config.toml
num_hidden_layers = 9
hidden_size = 192
num_attention_heads = 6
num_key_value_heads = 6
head_dim = 32
intermediate_size = 256
vocab_size = 4070
hidden_act = "swiglu"
norm = "rmsnorm"
norm_place = "out"
norm_eps = 1e-06
positions = "rope"
rope_theta = 48000.0
rope_fraction = 1.0
qk_norm = true
attn_scale = 0.236
bias = "none"
tie_word_embeddings = false
parallel_block = false
extras = ["some layers without attention", "local attention windows", "value embeddings", "a smear gate", "an embedding shortcut", "capped logits"]
init = "uniform"
init_std_qkv = 0.0361
init_std_o = 0.00847
init_std_up = 0.0361
init_std_down = 0.00847
optimizer = "adam_variant"
learning_rate = 0.00184
beta1 = 0.95
beta2 = 0.99
weight_decay = 0.066
lr_head = 0.00649
warmup_steps = 289
schedule = "wsd"
decay_fraction = 0.846
decay_shape = "linear"
final_lr_fraction = 0.0
batch_tokens = 16384
max_seq_len = 512
doc_mask = true
train_tokens = 159000000
max_steps = 9705
dataset = "wikipedia_en"
Each number is 128 + 32 x the weight over its row's rms, rounded and kept within 0 to 255. Layers, rows and columns count from 0. Numbers have three digits each. The size before them is the row's rms in percent of the matrix's.

# gate: layer 3 MLP gate, 256x192, rms 0.097, rows 233-255, columns 0-191
# up: layer 3 MLP up, 256x192, rms 0.0991, rows 233-255, columns 0-191
# down: layer 3 MLP down (transposed), 256x192, rms 0.0948, rows 233-255, columns 0-191
gate233 098:135089128097123111101138086163152118120133111153088140180205094130162085119090132118100131126110066111078178118170067154177101133117157108140164108170117139136114112103150099170123126105105146080099132167146127103129103107132158080205110137147136111096083168137137135177110116119158124105155137132060134148126113119075181151130179121129101198104118079114183071123132114198132113117100083131120149137202140129087104121059129083157158130177154060145105139126163135163118126130055111140076162085217111186107160101186095123076100189155113120129116136170135145098141098152126200142
up233 100:140091135072111167177111153146164110082150135113123066134201152119151113120063127170124124106160126107075099169140119153160072132133128100057111155114105107181124140136085148157071104116082054080183078114119128143118144143121107099109135136131180106165102129091110155140105185150140133140125108179123125150108129074126137118134081088158086140130196138176165087113171140181112141080124101133124104106145092123159060113143085142140155174152105101149098140124222159149082179157194096096129116150176144167139135059181153111127112069125145144128143134167046149116147078082114140147
down233 100:106151102154075150139108102148108128170135190131148099152136110084108203136155089130147142087135132159097109162146195139144106159129135145139125148137127115086121121154165165106054177122124105194087064105133126142129092135149097100116133062165155159138207040104118159097165095101109069127096158126084138050132169165103107093108173083138142116112111136143128170116157102100108142095135101139113152143098110145149172129152108089162144183091126099113118169211107140144077049137153131124138219107145186108134082204151106159166147138148141142098086148088148153150138176111167150125
gate234 104:076088101068111113121110105101130125114162111196144138105154111149136155119112154123133116137130163135076100106126139174131136179128119122184144128128159067099127110137127157098152104132150171106183118097130182138123126111135138114088103101095119108114160150163122172124168101139118042112156138131098187094141175198152047140131099112116110114152104061092081112132102101115128130050076137118118159100151081135075132105203157126115180105154210087149081159161146096080134098150083125096095138111164135166109115131134154143058170136118149154101110120163118038240110148167139141100
up234 111:138110085132139125101133127139158154071141089124102134171110127136100133093115110144110107181096114070162113143119090176092113087093049124099096108131203107116076081124125130052159064186115155135131113140147093164132162136131135085131122087134174143100127148094122078139131063097105109132093130137109132151106160122108114085082134093132223161062107113129079139105071171127082141195134110151127174159105069147128134143155183137092131186126145146164061175175079143078081091161098140109106172134142141148148138172141157087112151170118170183140070118190159130124134165096133142098
down234 110:173125107115137100133130129120156148074172137119126185176148170146110117114142153115109166155174115148083168106110124144091112141139132133184099152169120136100148113168094144138214134156098167172181159144137128115101108152176130043149147097117112145151147124083145142173112108089158098098132140129166145084198124141196133154133170127163058119164147127123071112098129133124178119098125093191115178083081111115155100141189096169145131146164099101144154142241109165162108132164132137148138119138194092082126194128104168117089112137065161127139135135100065165163080112116076079172
gate235 094:119123115136131188159042145147108098136132111099135123167077102162078125132109180182149099121109138142177132085157158095124058112119150093119138082123110075130112102161117128150196134151049080099112068192092115036180153116138133068123111113117139099131129182147082075152137128080136173105091139171113057083098093124119137080122195150148074102119104137047071161111165158158160154140139125127102139108179102137122143120149145138114127144108132126142157134127107113121129107155179107143134121127169134118144100077148160160094180102109075181177120130098117118209091136152106092109
up235 098:166097077141078138152114100112146109129073111133108099094084167101138113161169051160186096077121127088100089154124177132148112131109089127149156100156093105150121177059127060151143102128141146172102155158130174099162155102139154145107145107117115115168077142074088156134106136072099108105100090163110094137094129127132107116124151104117140066076109120163141086109074215107128099167107115088140119070126129199142105135115223126141176083082187124110114164119136129210121123140091136109090147163122167133131144109070137120145087121097086218139144090120169143179104136120100137122
down235 092:165153054081131130150135164135124137156138177097053146117123104123144133075124162107068165098156075110165118146166152096083123082141102156180144068096119154086135151132133132067166115086076157107100158120130151101084126159129126125139137080142131152082091127146121124106174198128113154114166088115183130149144065170195132159141166154082151152191093165117100124074145107155113134140080164146168152154095107161100128140165109139124105154110132156115180097255132146138135169138133122105102132134152094127142104158125095092123144125141137116096127148066121105050075092137091096143
gate236 099:016088148109158185118073128108095147123122159136148141133167112158071103156111090078121123110142127148124141136196120132138083142145117172148119095067125126125104086171155141130151155169139107073146125061143160096163128137122131143096171141123149040134163147178147131108090114103106100134156128182106120104119168191138151144193129145103104127156083092180083086183103186089084080150147108170126117133149121122102080131150158073129131122121127128174109096100128158113177132174123108137098137157126102170149102117121068178079129170132198100049129175125106150178154090172119181156
up236 102:130094172066092120164132103139098128109138085125126147081150094092079123174104224113172103134097078118124116134077131122138135091100136190081077134116118107143114162135168150131125092142123146035134168083141175098165173138160097157130129084097177107130133122137166178134129097204151098119116097080092125132122100164111117149144136119100077062146158082137129137125148091104144128122147103154125146179149208080122131103133089125086200125091148125152105175110107116099127158126174094175155160060161128185153178128075129109076096181128158128097144178140078094122150120132111152201
down236 100:160113134157112164136112116121137210154137118138064122129112108109115139125196106164128133140121096122151148185189059070126107121099088223115071095187138098140119097156071139140138055153101086088115083083103127124162098152110142150106115093151138066143152103100111149126136146163132167160165159104169038155159114142152180089099106110181105092109132148043057134091098148155138161101155105142099167154149155148145173112106116131064114143098160167122137141140133089118117110087123096105193128176131129101152112151111132173193106105088113118119181109158161105107169141097110154091
gate237 103:120124103119159120147139163122178139180098172086173092154145096147190158158129112164121144169140126116081093131125139126150165150172186106129120138126133093120117159116151119143115145157139131088128190111097153046159178169141114130076147219163123077138081118138128113168135140146080168135120128161169144065122142071129116101168129122154096136140123186147107188131101123143144135125138140121088070102173090139183071117163135155072129087152092190079170147091165092141167067152118119131113117079113092125113170079138144060057143149116149197080087145157154144130169063139106091086
up237 095:073144143157161115119163184126104090115123128151110191097194125143130124162112134109153151142160124166093115120162153151102182105133134197119124137060092114193118159109138072088103104116167125150127118078180134094055166144148158123091072159101061132198120177116127148129111095142187152206188159166146104165155128109073131147151137073146107142180095165118114116204122150106104118143105140147084140150073164155063085134112070121168092107065105129135139112126157149103118164170131136147094113144149083180159122081115135166147102161085128126088128133157082080169131118076140148140
down237 097:116123117103141127158136135049132151111117175131114038170131133123108112178123165184086101107104168117113140113122096149144094155128112204164124139080071108133106138121093153102072082120132064185166168125147144147111096145175165094141143092157094155117158104159147149110196095097142163115135115119190124171156141101089075122106154148120098159174143083099178156105122146095054145148134110119190189135097179111127111093127097187107146147101158102125110174167176114139116129123160130123161156113139091098107074199087131148081147133147151043126103095064164126108113150178147146068
gate238 105:150139134103107113164114128179147126220130134127105099113146128137113108117139128158145123130208069094150117123145126140076141120118149079123124139103147127077132137102152129139141100090165139089152129111105085104096138141101086087111091102149170127118177126209148161129162170106133107057071126124101136107102159149169088152074058157129121197137141123075127110146109169149130147090074072125188114080132029181137160117088134112159156170094141141109165135128148087124137094173132129154101123174108169151106090050209108119176110138070122198119115127187126163153134138137168084087
up238 101:169152141168143158122111088081117163137146087108122087136109102209082140102108118112111138147140133177122113120149153100127136116153080075096108124127089130218150076080156107160156133025130113133099130155106061130146093101121130124111133105161163119143181120118080125146096127122131159101124126031131149154115140152143169199038124146135072138157120103136095131151131125125105168113083143121103184146098108095114072147119149177116116151139139161129150131200208180119117107087107148098178146161093145110131121082152192131133108119146071134116225143075106101153098108163141093112
down238 099:143097138127122129170161083137115123158161138131054122132136095116115192138150186157119132163207133114189161078114163068093104110079097113103098142110173160136123124089081125112173111137145173117088122104164144130134132144162163122095206142141063100137137107114197138159159146132138100156151122170128051179126137145119141114107144110174120156159152051172139134130132133121051111085170086152145165116134140058115120172105068168116089051120158141101170085182129175136172129117156148111103158137129116146149137173094121117117072113101132177166163196096115125105105174123078093167
gate239 106:160130127160142105144079153152123049082100141160077127074167167099111123087169085144134116139121113127173108121119122112133155171102098120148150161128088120136121141082160072154140165125140104140105090126093170121142153099130115129131106150102179121111133128108109087130095117040064128080146091168128085125084151135178112086144148122094068169131086131099131159093136125148135117153109035132137093146160124142111128076108126154156092106113152118166184100095170185189124155126177150182151175134134152159116098155164157179101117129000183117162147112152206193137106122129094141081
up239 102:090058137115098173155064140163163111109170132140177125188085131156111103097142142131089131191137139134163126154148150153047161153126171094165090131130110153190148136133171160163094125080150167105118114098140107138106087088091131128100167201135121125151117158145107140162112147110131144154147089164116151111126105138079098192097111124137100152079117126164107096091137183114147121101059136090122121097204118129109107127125151117113096197108127200177148144102125174152098127115173144119146089214089101089113166088088163086160169128166099126130177133091132046158125155121197081118
down239 103:178088110135069121077145132110049126081144166136082156109069180172140110129172114133136153127092063111177138062125125078135088102123139130197129076142102103119156071165126134119158160116125085169134142130105057176151121149130172183116114125176110108104113134146137098153150093089137128128118176162121132120090087139131082171126071200140133059176115112145068090068132093100173110090138142130078073113142128081111136141099141153136101117114142179139185128166150106141145134158142108121108145169082131088106169089087136162152083192173098175130080114119106101101182166117125122090
gate240 106:129157120120136140135092116152093067132157152106177131138163139141121156138111185127093088048170127084165139128194010124127182145112168104156135100121094115136154178174150164135106125074122119131139102058121121069097132119115174108065120179137092086130143155125080133144096175145129169137118096186112083112105140216158181111141089088120189130114118126098155052138126159113078141182120112163123099133147100112095113121142122140153111098136157132149205141127178117091126124135161130102061104126120135145083137120170120119129126182066136168101071133101102102104135075157088111170
up240 104:063138175132086157118112118120169120097137138098170132114120149135176092080122168136152149185126117139058108158131150094113130164134074109098124105170101163105096099147081176144126140112160130137110128137101098183165098131133117082128125114088139120102033111062154076149161114099113112116180132079125164123118137092119102114179176164130085171216077124144160173180118045103137123087135130148154117117125078113147132190056148131180096082114077128151089113157145164109131087089111147090101124131161115123178131100153139127172198077121126104125162051162122144105184103103154098157
down240 097:090199128054122164149207155125116162154128133104135103138141130101113140127094077145147135081176133118192102141126122131141137075102129094114118119144087112084114125125128123089137103117157129161150122108043098155139187100182178099057160142135162114057122198053091158125154180156123173107100108149095136128162122122076110154102061100067199105105123084128172092107148116157145109111173155059115119139138128127126105144153135190143146101137160165198145154100146103093114139144149116127072129101110128165115098112097112210120164091125157162095137105062066139131153156126103145107
gate241 100:133125095093100111113152130174203133079120082192088140068098108162187136090141157150201162129150172066134121126151107159109165117110104146146110112136184128075094167098135158181075117141195114111125101083132162149140112140123102139088114144081101126171151113105123122138140121067111121117075168179047173123088126165101114147126125103094104093126117110159168178158133078095139187118134117116090067119136120162163142085085122136181123116135170135034122117092084141136134117110085066121080149183190136172161122127155157138147113108093131141095168111071144141131135190149106078124
up241 107:136186159117153165120112147142117188156125093119098138093071101184142093102134113163204144150108105080158097151141117121153159140143099133124124160111122097101095068100034176168128167103144114110098138140162159168140125128071131121164084122150105135172168130081100138146174155107122198138186152124119104130146153124138161130091076161113098143123081117111104171121087095144160188109141106106129100103092119125131087214182099126145172098128130132155125126102074096175135143138121108132121116131118163109120047068158124185133098095100069119170176128125123102136097206111187204065
down241 107:137068135068151113145150150146118078178116117140129183121117086178104123096163091115159147135161145116061137086123074106144158115121114134134116116089134120167092116151135118163096127139112149049149137062145166155117132131144121115171118092135156146102166161094145173139183183128107159142115157162126105196114116129080167198099123149126093222170135123127141157147091103079178078178134158169136088132103058090092104120137100127172135145088111118048154128143129098144108174146138113098092088151127062167118128134084149161196103102139180179140155178070092175125093154131181149140
gate242 094:095089133194218099169120101121159129100106171129139136211098062143143151159151161141169130076134113123098144133167146170130141154166096131133155108176115136092098146135146178117139141057113128122091110155182117103133038145102092155129114135119105056159119165171109119148134146130080117158150152117170105122127158056151170133126161175121142206128061199108154116135103128197171127122130117085136108112093141117093116100095120125153110097168130109106114081096091108142122145082175175120092145100169171104137143123061115062117127106115121067143169061090143126111150082125108145077
up242 091:115145117137053144135051135147169106200178147145160146115149119137145107120162013118151105143139116093106086140103134158176182150129144127080111123050128134126129129179170163171098107179169159132154158119142127149125093117122161054060168138154131070153154167147164156137118084153146180165136146106130155187112151090124128113135109097161124174105152179178175139182108109104153078123137103155051122112148148141115096056181193086169116129120160139170131158103129122129133176082163126135080126143126115101089165146118118139095158154113195149172157075145146121131122144133113104163
down242 096:168063137172148088091119143151138158146091206163064111155126158168140196154113158079186182114147169118151110147131162121122112142150129129143105095177124153160133120124112100122167167104095147143135123157141131155114096102101131067169188033111133140134109135106073098093148195093096095135101130111096118073123176082144173132122155124126120139118110157112125070041117088133123129103108095126167113114100141203091083145139095116136083150103120112094134118136157112137199173102164149135166117111179068070150070127135099135148077089076110123131128093081118105129198067142132129094
gate243 098:065140134100102163145148179088160045104168153141180189152122176069162161120105131152150103107169149178058121166126109144088138101135078102128087126154044119105136140138125115115106083161136096125143129088131144118111130112145136154116146116122111141188164195098123113080137122148140098139195060184149147138182148114168137112100173101130086134169145083166123141162107096065085104200124130141127115169147118143101106120160130110112171079121054090063112189150139156094146111130132122148075203173114141111148169099127130149159165113061167159122118160109083131170156112146155141145
up243 086:094091155114119094115143139105071110131115154107163196116146156108108070122082199108085116149128105141106154086106082139075089140187173139113136121155169154117112174180129183143074165177165133171102096129148076105180138136176153188105118104138131093077134076133101138192143128135150123178111119139115130117175069102115150140151098190165152116151143145167141170123132131120166134112102147142108119136165194122158138153098112141149072135174100134179105116137108159130179175078061187174135149125173181130118160160148090115149065125169122086119142111154097189067121182178148125171
down243 090:154113157167096168164142122130199095141120087141118077142123162129165158148103099141160134076171105118138139211185150138094157164137144109118106083133089150173105088124071091094152118079102127115137122126106099114104077126161083101138175127110133139161106098100150088057118165146102158110171124184107112116148131089149062101144142114114036124136139102125153107135096102096151153144154093140140125134149156195120077167175186195136148100104038154128126159168161102104063120159124067128117118131084114141120153115179197180109187126170142090126124155092151086182141162102151167125
gate244 099:143163133155149077146052138113110123075103092118101061127086163189075145088094094146128128105162184089088100077171129104083146137071118128160128169167133085170103117113147099137072156066117113148117129122100100124164125096113141079114111134147116148116146164183124095116103133093115162069073103139155113122117086144169155156116094118149150120144104165134135123176121128106173089074126064147140227133144149117142129108097128128156139178108136136164134167142129128207137171123098137121101117162184156161112053121145088104117106147122090152102202135105097097152105108186046061165
up244 101:136085144097097064111124149144057104140112099105077156150156094155125143166114146091176102157075066126123155123132119131151084150139157175197109167058155124101110105173158129159103133142131162109121190147092105163124160063155162119144110124193151092082142106114164115111119135100076135053114138112103137073089187170157187151156095087140089091183115123162131096165139116168100171146114106074136161109154111143156128142110084106094136131143173199084101138138119066125187159131143111161134166134188117174109094188147131119105116173115137087138137105174113129050104141129171115174
down244 105:067096179158115124119117090170147140088120138150123125154135119176090142118118136081107134130078103153086144137213121115166086073156146180150164140103099117175126121151153124168159095102104157138151184111136119075105089086121124082092124068108088100147087146060094175156081142089091112134076129123136090076117115156166125086144140117082167081105082121111110125131121119146094149144167170087064148119140117166077107082139074120122097119143093161141070145118121092130141171157088112080121139142099135111211091123197138171129138138119196140188135110154078057094067155100104129091
gate245 102:104058101123125065080128178121142150130148142221188097102107128152215128136104125151084113124114136132100138084113121132118173127156076137092155108114130140190105157160151158090131151122101150161166099133107165060144046168157102137093107112163083091176153139106176190133105106096121108148152062135150126135092142154109111120153156126194095141172134156123142112137197126115083092116105102071155075173159139120130159157090068158151132121100172235080128141100121136101148080096063135126135156132112137115118172143105121088131144131127116123138126099100157097134170110144074195132
up245 093:152140181157224088135170150149132143138098123096106140154151100137119089130156077117127159139134140159187106168147108126086143132112141138203150138110129140221179068114122150125155134116157146131136164142095068165131084155096184138144160151124158163085106108153163081109113128120132112132059165073116101164151173170157144151102112071031147108050152203087141115090153107192183127135129140116104204138137147136125107154138169129101105163189132159155177095120050124102118122088074145125118107097123122162129122147134153114094113146076159150119079146166116098124115109107156127097
down245 097:137096122151128087006150123159135099089140120144206083095103145081164087136125128141168082093101123142163113111146119147114139065159147107164108062111137121146143173089149099094168127152124134167103088109137125092125098108145116121078133143110165115149103118102142189072158188095187136113167089190147103052111082123146113125106164155149106077144166126159095101128089190132049131151146139124123083108122137099089116112119098125121134177148137078112079166019108166066067104110120113143141130147154129189126146097157128143149160097109112092090128088117134110131173147171143131103
gate246 123:132151162122131126102090169122137178118055131128165156131063193112120185150130102093141130184217189147207124160112148210109166178117110143092115093085134122134214172109153156103126105187140132091145154103060144109125213116143107093163116126145151091141136138166124099166137144104166118064134097174101149070147148145106116175110125096161122170106124161087124076112126112104119104092110123162122158123126105146176115142138156109184154073059105088098181122146151109118189137084140141131147136112100148143132143130177091162114099127126113121147175091177105146138136158118066105151
up246 110:100147115125100163101089097081178106116163139168165118085102136185120189103151118074206082136128097153197180147139135156147132099159105162088098112091147115212200152112170115163113126156131099089110106131061165079126168146099135122152162115118135125150097118176116142124118180118119116079118091103100159126170149096076064132138163158146148093112145119123100049163102154121148119157155149110154185096138124153118135087147144103122158118093118121114131153105136088081091169158061068140066167191131108179113105114115093177093084166102154142111183103144085095143137143121107139196
down246 106:092149118134096160120156157112088182118169110147149149134074147139163115137130140140158147110117063118144121133135113158071059108138146128131052102136131120064106118068119090155118149105102101156135099080110076093167134152124107115179114108122141153168155101141144142094155132152134179166080081208068103128156122166120122159120108154093095156149143110112111137143130139089201183161099152126081083147108159143145135225061150156085099105067169113140063120127081128056087124143128059091102176142200110132088166101150084138126126127101080127084134102100143147121191139152165106143
gate247 089:137121138149128076114124124170128100133103150174143130107147083073145081083153119077065124158126079090158165109117122123097199161142114186101144076077183127112130164097106167133171122146141160111145113184128121142108147111118127141141129153121166139145112114176130125136177089091168128095109126116129182111084126136074125108135062137138124155122132140091129206066161085184167069069084086148139155117087066126119155137108129183125131128076121208151135124094112078172103156138089093100049096064172126117117162156123109074134141123166122124162147031128147125106089106118071104144
up247 095:169144086168040102160061142206085137111100126189119144102104083046107147119088216069148096105134100140156104161104128124156051111114096134085101063136180103152145077131096052171119171167081143139136142172112118156111132126106143115125162160133139133140151113129131160152131124155108115086109169116126146131112127125131148118099128154155119079161170177119079166094109133091116102134109104133120059143183157148139215129086145193145129092179184146147109156116118102139141144067122126174102134126146120140112131126163120147104088103181129106143183107169191140092106113138160116165
down247 094:163154126072135131149178170157108123078092084133130123177103123185130131085134078108184101145150111170110110133133105099178126086163060133155128104175095161186175074138148104130127091160104127122093146126148110126162102142140143129106149118079104134151064145105123090125104117148076161054101073115218124156129098175146153131142074082091141171120098134119121086191124155153137121106172136147078144117121102090109098152146110123085145155139098102141150119255153132060085149107161127112148127177108070170148120127241133149153119173131083124128126138116123113121147144123118158127
gate248 113:075139112108148120120094137100074114100123121127111132156172158087120185118153175168113090127143147076124102090219108149137140125134201099176098124127068103155137130173153112137155171141106157124107149138073108070110156092144097074082116124075106074118142180086134150116138185124133140081150107158089155100108116170144104116123143126105051136155128105123151114121082143121087135126172090178142095139154078102114095114135147096122150104127123149131150153150221112130116177186088163057104138108196165158075108075168081167116153094102154149129162102154149137118187126100106115226
up248 119:091148197128102142148164174165228127155100105129121126096138117182147141128133095124089098157185172137129125112056147145116165160135098149102191163109125149126127171136071158160072152141209099132182094072129097137115116202144169161144096119165142127130111080118096132159115108085166126167154129148151153118110129120145147115116075113148155093110150202128080147155192107161171124105090134106149119193089136151164132114154102138157103087106181144149180105103135134097176108100103124181129124148019115157167139182049142126132108156134133128104142143111116149168124120096088093083
down248 112:090209130173210123138088136140141085137080132116208083134163110143133149117171082138091116150130115068162116055137126181106162122133146081098186139102095129102149179133168093138124178102128155143112125149154117086104120127126135129130163192027146151155105126100141155073105152123139112155091117121104170096120166149133111105123095114128087160152183130183189098150141125147135082171110182115119134160095116156129123079168121106170126149156138096124115117047100199143099095138121137159166155177085169121102127125160192103081136116066088112122150143113124117133140198158115164179
gate249 099:123164137170107120100190130122137127135145171128117114158141114149102133130112170088117133120155146103098114123180081147148146097122183136127135146112067120150144099123051132160035107130097164113155093202086120149169100164160122089125117133145113096105098165120124118142098144074096123106113120095148160064118108077116122138076059121160110111105163153146136123084185127162135163116028115113093152194142156099142131184128072128167166142186161156201140078095180145110135155107127100141138143074170088151089090073116079099094181103118187145044096132130133100121107088102132157146
up249 101:136115129155114132133125081115117127103120087142114135068176064077149095107167160086119112121140048081097145186070096100148109133125122084121164159109143072061095104125158155121086143112170119174067135131153159123077082122108174140089172057119118153089121123068068100106144185144151110136115141057154154099169138159112186133135130121152139158124109088177132116122101194047103142144112191186192110152108129128080154139136117120077101098065165137112096120089112136114160153150094160094120136136104096122108146125159097077127120174154186135147143126155084126135121153186105124189
down249 103:195112081135110106087113115116139154126123145157053153094109116145190197132156110125056128085093128081117126158153177114148137130108131110163116149107135151100183123160160139148142173132163160113114147150098180120157149104124188127150105039121091181129106131180131088198119102133087138125077082147159146061123152149089161120125086120086117081150061136164086179112138168142079153117135167112118131136153100146138140200126107109139073168175185123123149089133151138144141142186136115160093160137156135143122040099128112127146083161126066156139134193117123150101076148141094068180
gate250 098:114143115082106101141097130103154166117129143139135145095152116137114124124098112145066057107145159092129140124140168144095080204090075164161131082109041113110087098134138116100095155119090126140204146127115137125127162124182139082047154153116121079104185140132156122115127102092114134099123159100149112121076145141101095142158172110161158109177148107102075161122030154110140112103146139117120094172108092113098135122086106081147149124144127145109129129109170126144102063134092227117061132142201116195099115114066112147106093162156151151075177102125143165106148116129102049095
up250 094:131151149127152122158164101146140090175106174063141112158139136082116108116112153168140222105109161139142067123104065163154116104168156189110151192169167116103181115116164162188147112182188191110056115104149127139149075157099088126161163112117145112093083127079133133137155140127155164166145140113125151146143161103162153123073099135140127137114098127139140109154145170145083101137120092118113145144150198138206130065156096137125115090113144130143088162102096155088189198105187083106136099130101122099104093099112140100084159158100136165162149098123109092132134156178094215144
down250 095:119087139161061119095130123189114129091118112159082156172114094065165167158154166078155125176152111112176115145172143146109088176129133129100159138158196069132177099198117174169130140118165156120099098098123098132165099103147106163152145156152118083189102125133114153119172114150111090168152107147096183111147123140133137140111069130083124056161089104170139122123142145198133138131208115108119081111202156137150124068212153133127055135105131109134085132043168152088147172142128101105120120107124144106135135151154088118152158118083139104151097130126135114167140167083176156167
gate251 097:166192126107148049163086100077147117067155115135077147059155164122088125140177136107118154096097097107203217161108133129088149124105143166120180172152172110129153163080147168119117091140172132077147160181120105145127120097143082131128096096159165109109180107150180139160178106049098134140142132132162187080128099109133129116141077138176139095145147204133087145092109147112151143103109091154117167104099129156222147087112119102144119125131099151116107109067126115114106123118070131103100125112109137102155103135162118104117120136174138197126078119134192178139097106116154179128
up251 096:132119074089135173164132117127115092113138147157100043179115123124163105108116053141109139114174119141106137100120099109142083086115163139176122103131126138154110178127078055175193114113093135129101060130122136162117164142097174137120163157093117120139145152134116155069103156099172114103137097154171089166075141171175083152088113104123197109110124187157076143117096142150112186202099105096127110092133060142131112155170161127097147142084126144144097173057101064166126147123221124111173144155098142119141155117165093106118092153150103107149177114113135145188115087155160176149
down251 099:132177138141137132094115182141144122094121139156142101177122182137198118118120171120144118150123082068140197171143092109161088134159119139151136105130140112133135147089092143129102134089149100111139148167110079100139119116145142155130134097130118125102079121125110085110154147128141151033192130071136139115150108131026221112094129109129124121100096133120115126107093111160181162076116151097143132139164133129128167116152090128133081131113095125094130105007116145112105120115159102213142149184113132124126134113172118099102143172144106030131205160133092179071174105144173088088
gate252 096:169119137125134084128145109116152151102076142116130171068079138127153121074201120112148114140086137109164128119091096156143194117153158131138126101139173129075149170124107131160153099178103168086161138149134083115133149085121138135157137165136089133153168126151162146058123079104125057107094116113197155171093181156109171082102100136183144142152124151119153079158130140187136065113105114154188082182089181149172132191129139202150103091147110111175135074076143139136139107181103077075132141139166154117187146167081103188120151094159112159126102101120139104085133147118078084143
up252 096:124118183161145056151086129148118147103150118134098128124109172134161112117132158131100104093094152108181132118148123121117085134126114131139103175062132097126119080125126109115183156133139156141091132097134136187101116125095093105157120141161149126078085148098183079156143139127127081117103126086131144110108143150140173142164102161093183118030075126049094184133098131124142117187128124097114161114190124046138136175155115193101125184170064115162110195119101123155086171128147164153121150128046090104059166093170162099100119146058133129127121080068124109148177154121151132096
down252 095:094130150198134126167120151141133123134117128135072078133155089111154075142074126109152128025078143131149132098154102106097138110098153113162112132120182134072101164082126106127150121166123090144146103147084152146121141168088090127136136133136089114176140068100126090068136128060153200157175120076117140063112168158144110066138071108105122117115095131115162201091100111125124152131129131106121144175144178110150163117117123148207101175163116140159089148058147178187129106149085128158092183169089120129098148126094150104122183154141147100176107052174096123110147137141158185142
gate253 106:115108170074096090104106125156121150101114120176104102099172146102169134168111196174080134140132146060139114106176146144081185138098124197123123080072107100200144137126093129110117173173151101114080165048150092117081084092108158140167147140113148153121183136139100119092156077114129155077151139122089174166124142146077144129120156167156108198116123087125139158131130091133131107073040076171130131119138133112198115098173118145130130103084139072125127120080093114075092132110096136092098117122131140131095137129076119160097114117172189112071106099141070097141159153107071153113
up253 111:109131175109137149136163113139162088162129108146124134099147112148110099148106120118095174162148190123092107090110107096104148167129111162133163133094140119117106163134162145114161095093139203105104177146195204146163150153160145102123104127087054105118122155103207128087107125134138130118099172156120161122116157110153132201176146086140067095126130059041087104151137153085156165144191151132127148126154121157131124090127129136121075158081146202065108099093136129181185154139161157190150127081133132168097153130202111156135061169093085146100130166172119133146074155109169113118
down253 107:079140087147103140068154176151153138116067098107149116092112163174101137165091118132139139119159173044116126165108110091154132111183121119105122094110118095103105085092127120144153131070155133078143105115170174149133134118116105116117077075103147170136110118155126137095168114118059081113159054061114095115096125109186093175141126171111146149061133065112103127105099100128154149201137120083127221084104079175096112149138163064123109121090110125169132117097161066163169117147140150065090125114148103150154126108154124140175125184108147167135119139166145145152096114088181187147
gate254 112:110113149098159130102101100124125128127123130115110060145178142161144158108114081169111132167134093088093133124159147178101128143107098122135186099124133081178136157108236169104140079143081129113142172125122150103104125136101066118115201153119133148124184132136119112094145134101148123151156197137144205146110160112105137117083168060122127162072094157087103092144154220112159061121174093154147120163136055140112127126133180161132148136065106113140138138125127178127125089192105115142075167130107138167141084064092121048126132135128088150075172115187135165113120110128083144109
up254 110:111133143137111170126103096070199164134119152124091141178145112165122205114095200135137115102109123145147172125160190152111110101099141119146115172182126163167173106054146100148149122189090119203139124108102094127138171077150093148098174163146149128099144102091126150097109133124144129108132105137122142105148110089140162158142104154143141136076139169067090158031178158126106122143187153150116198111200122088150101126163107164127124196121113131148098100170166115131130130159060086146134105140114140101105076196078126117076141150104158104043120137152130141111153077123140157087
down254 115:126081092155168113090152131174156090100140141125130154080144092131108148075145134128120149175166060103066124134146137095167158077085173124126142105131162117122148105140147185204113094127109155080117106075140180131128148138130145141103101101095146184078136166097189162089140102168175111172130191155072111213128147104065145134080134122139132074127168152122155138147157141140166144116148184125104062085088131105114104148132155083166115091140155110115143169118115103140203144133144165139075092159121060103152167092075114133083108162118123137100189124175092162141064149146086096136
gate255 097:102110122161094106183141089133144156160120144112077057116191103102100118163132064136083136113100126115118164109117095174183072145087090105102177136156084148128134117148057121119134197097052144119136137146133122102148116150119127143089117123168222102149143168116130133148127142145052141141194139145087134134114107154123173162145119158083045103152131104164067110130119139156086145126145087167099105108105137108124116126125173191109180072130084141137120137113189134143142142178124169109118170101109091089094106098093090191109133095125161133109178123131079103122143142180225162145
up255 094:166169180128150130144172133156127126051145176142128117091145185125087074128162105126084125091125084153076182094093092177177144111116093097120136090159134124107066148171132165133097112111105168099134095206179097092130134146135150088149129106111132088068139125153147094103121064143063225137176142103154128112128166082141146097142140107119114104120154134132091090084105113146119130120129129124166167116081131112111140115072188101086140094137170127103063113062126108173153173127175145105142142080093133095152182126176172100098185117152163082109199103114146115088139099176128130156
down255 094:154142057142154169117108124102152141143105115113105112108168147143100107186112112130081107141112188136143069112124085104132173205141120069112147128081137151131087163086103175180099159147161127144146163096159174115122105211161110143159164110138116117102169123049094162123148125144135095099083123111106103067143171200137131161132091097080091127138147139154204142129173128085129121145153150131158123148140072097107104139153124134140150099119138167112163136054156176124114084186070146115125149179135125070085107146060178106125137117064064143085121117201148160140099112162126118171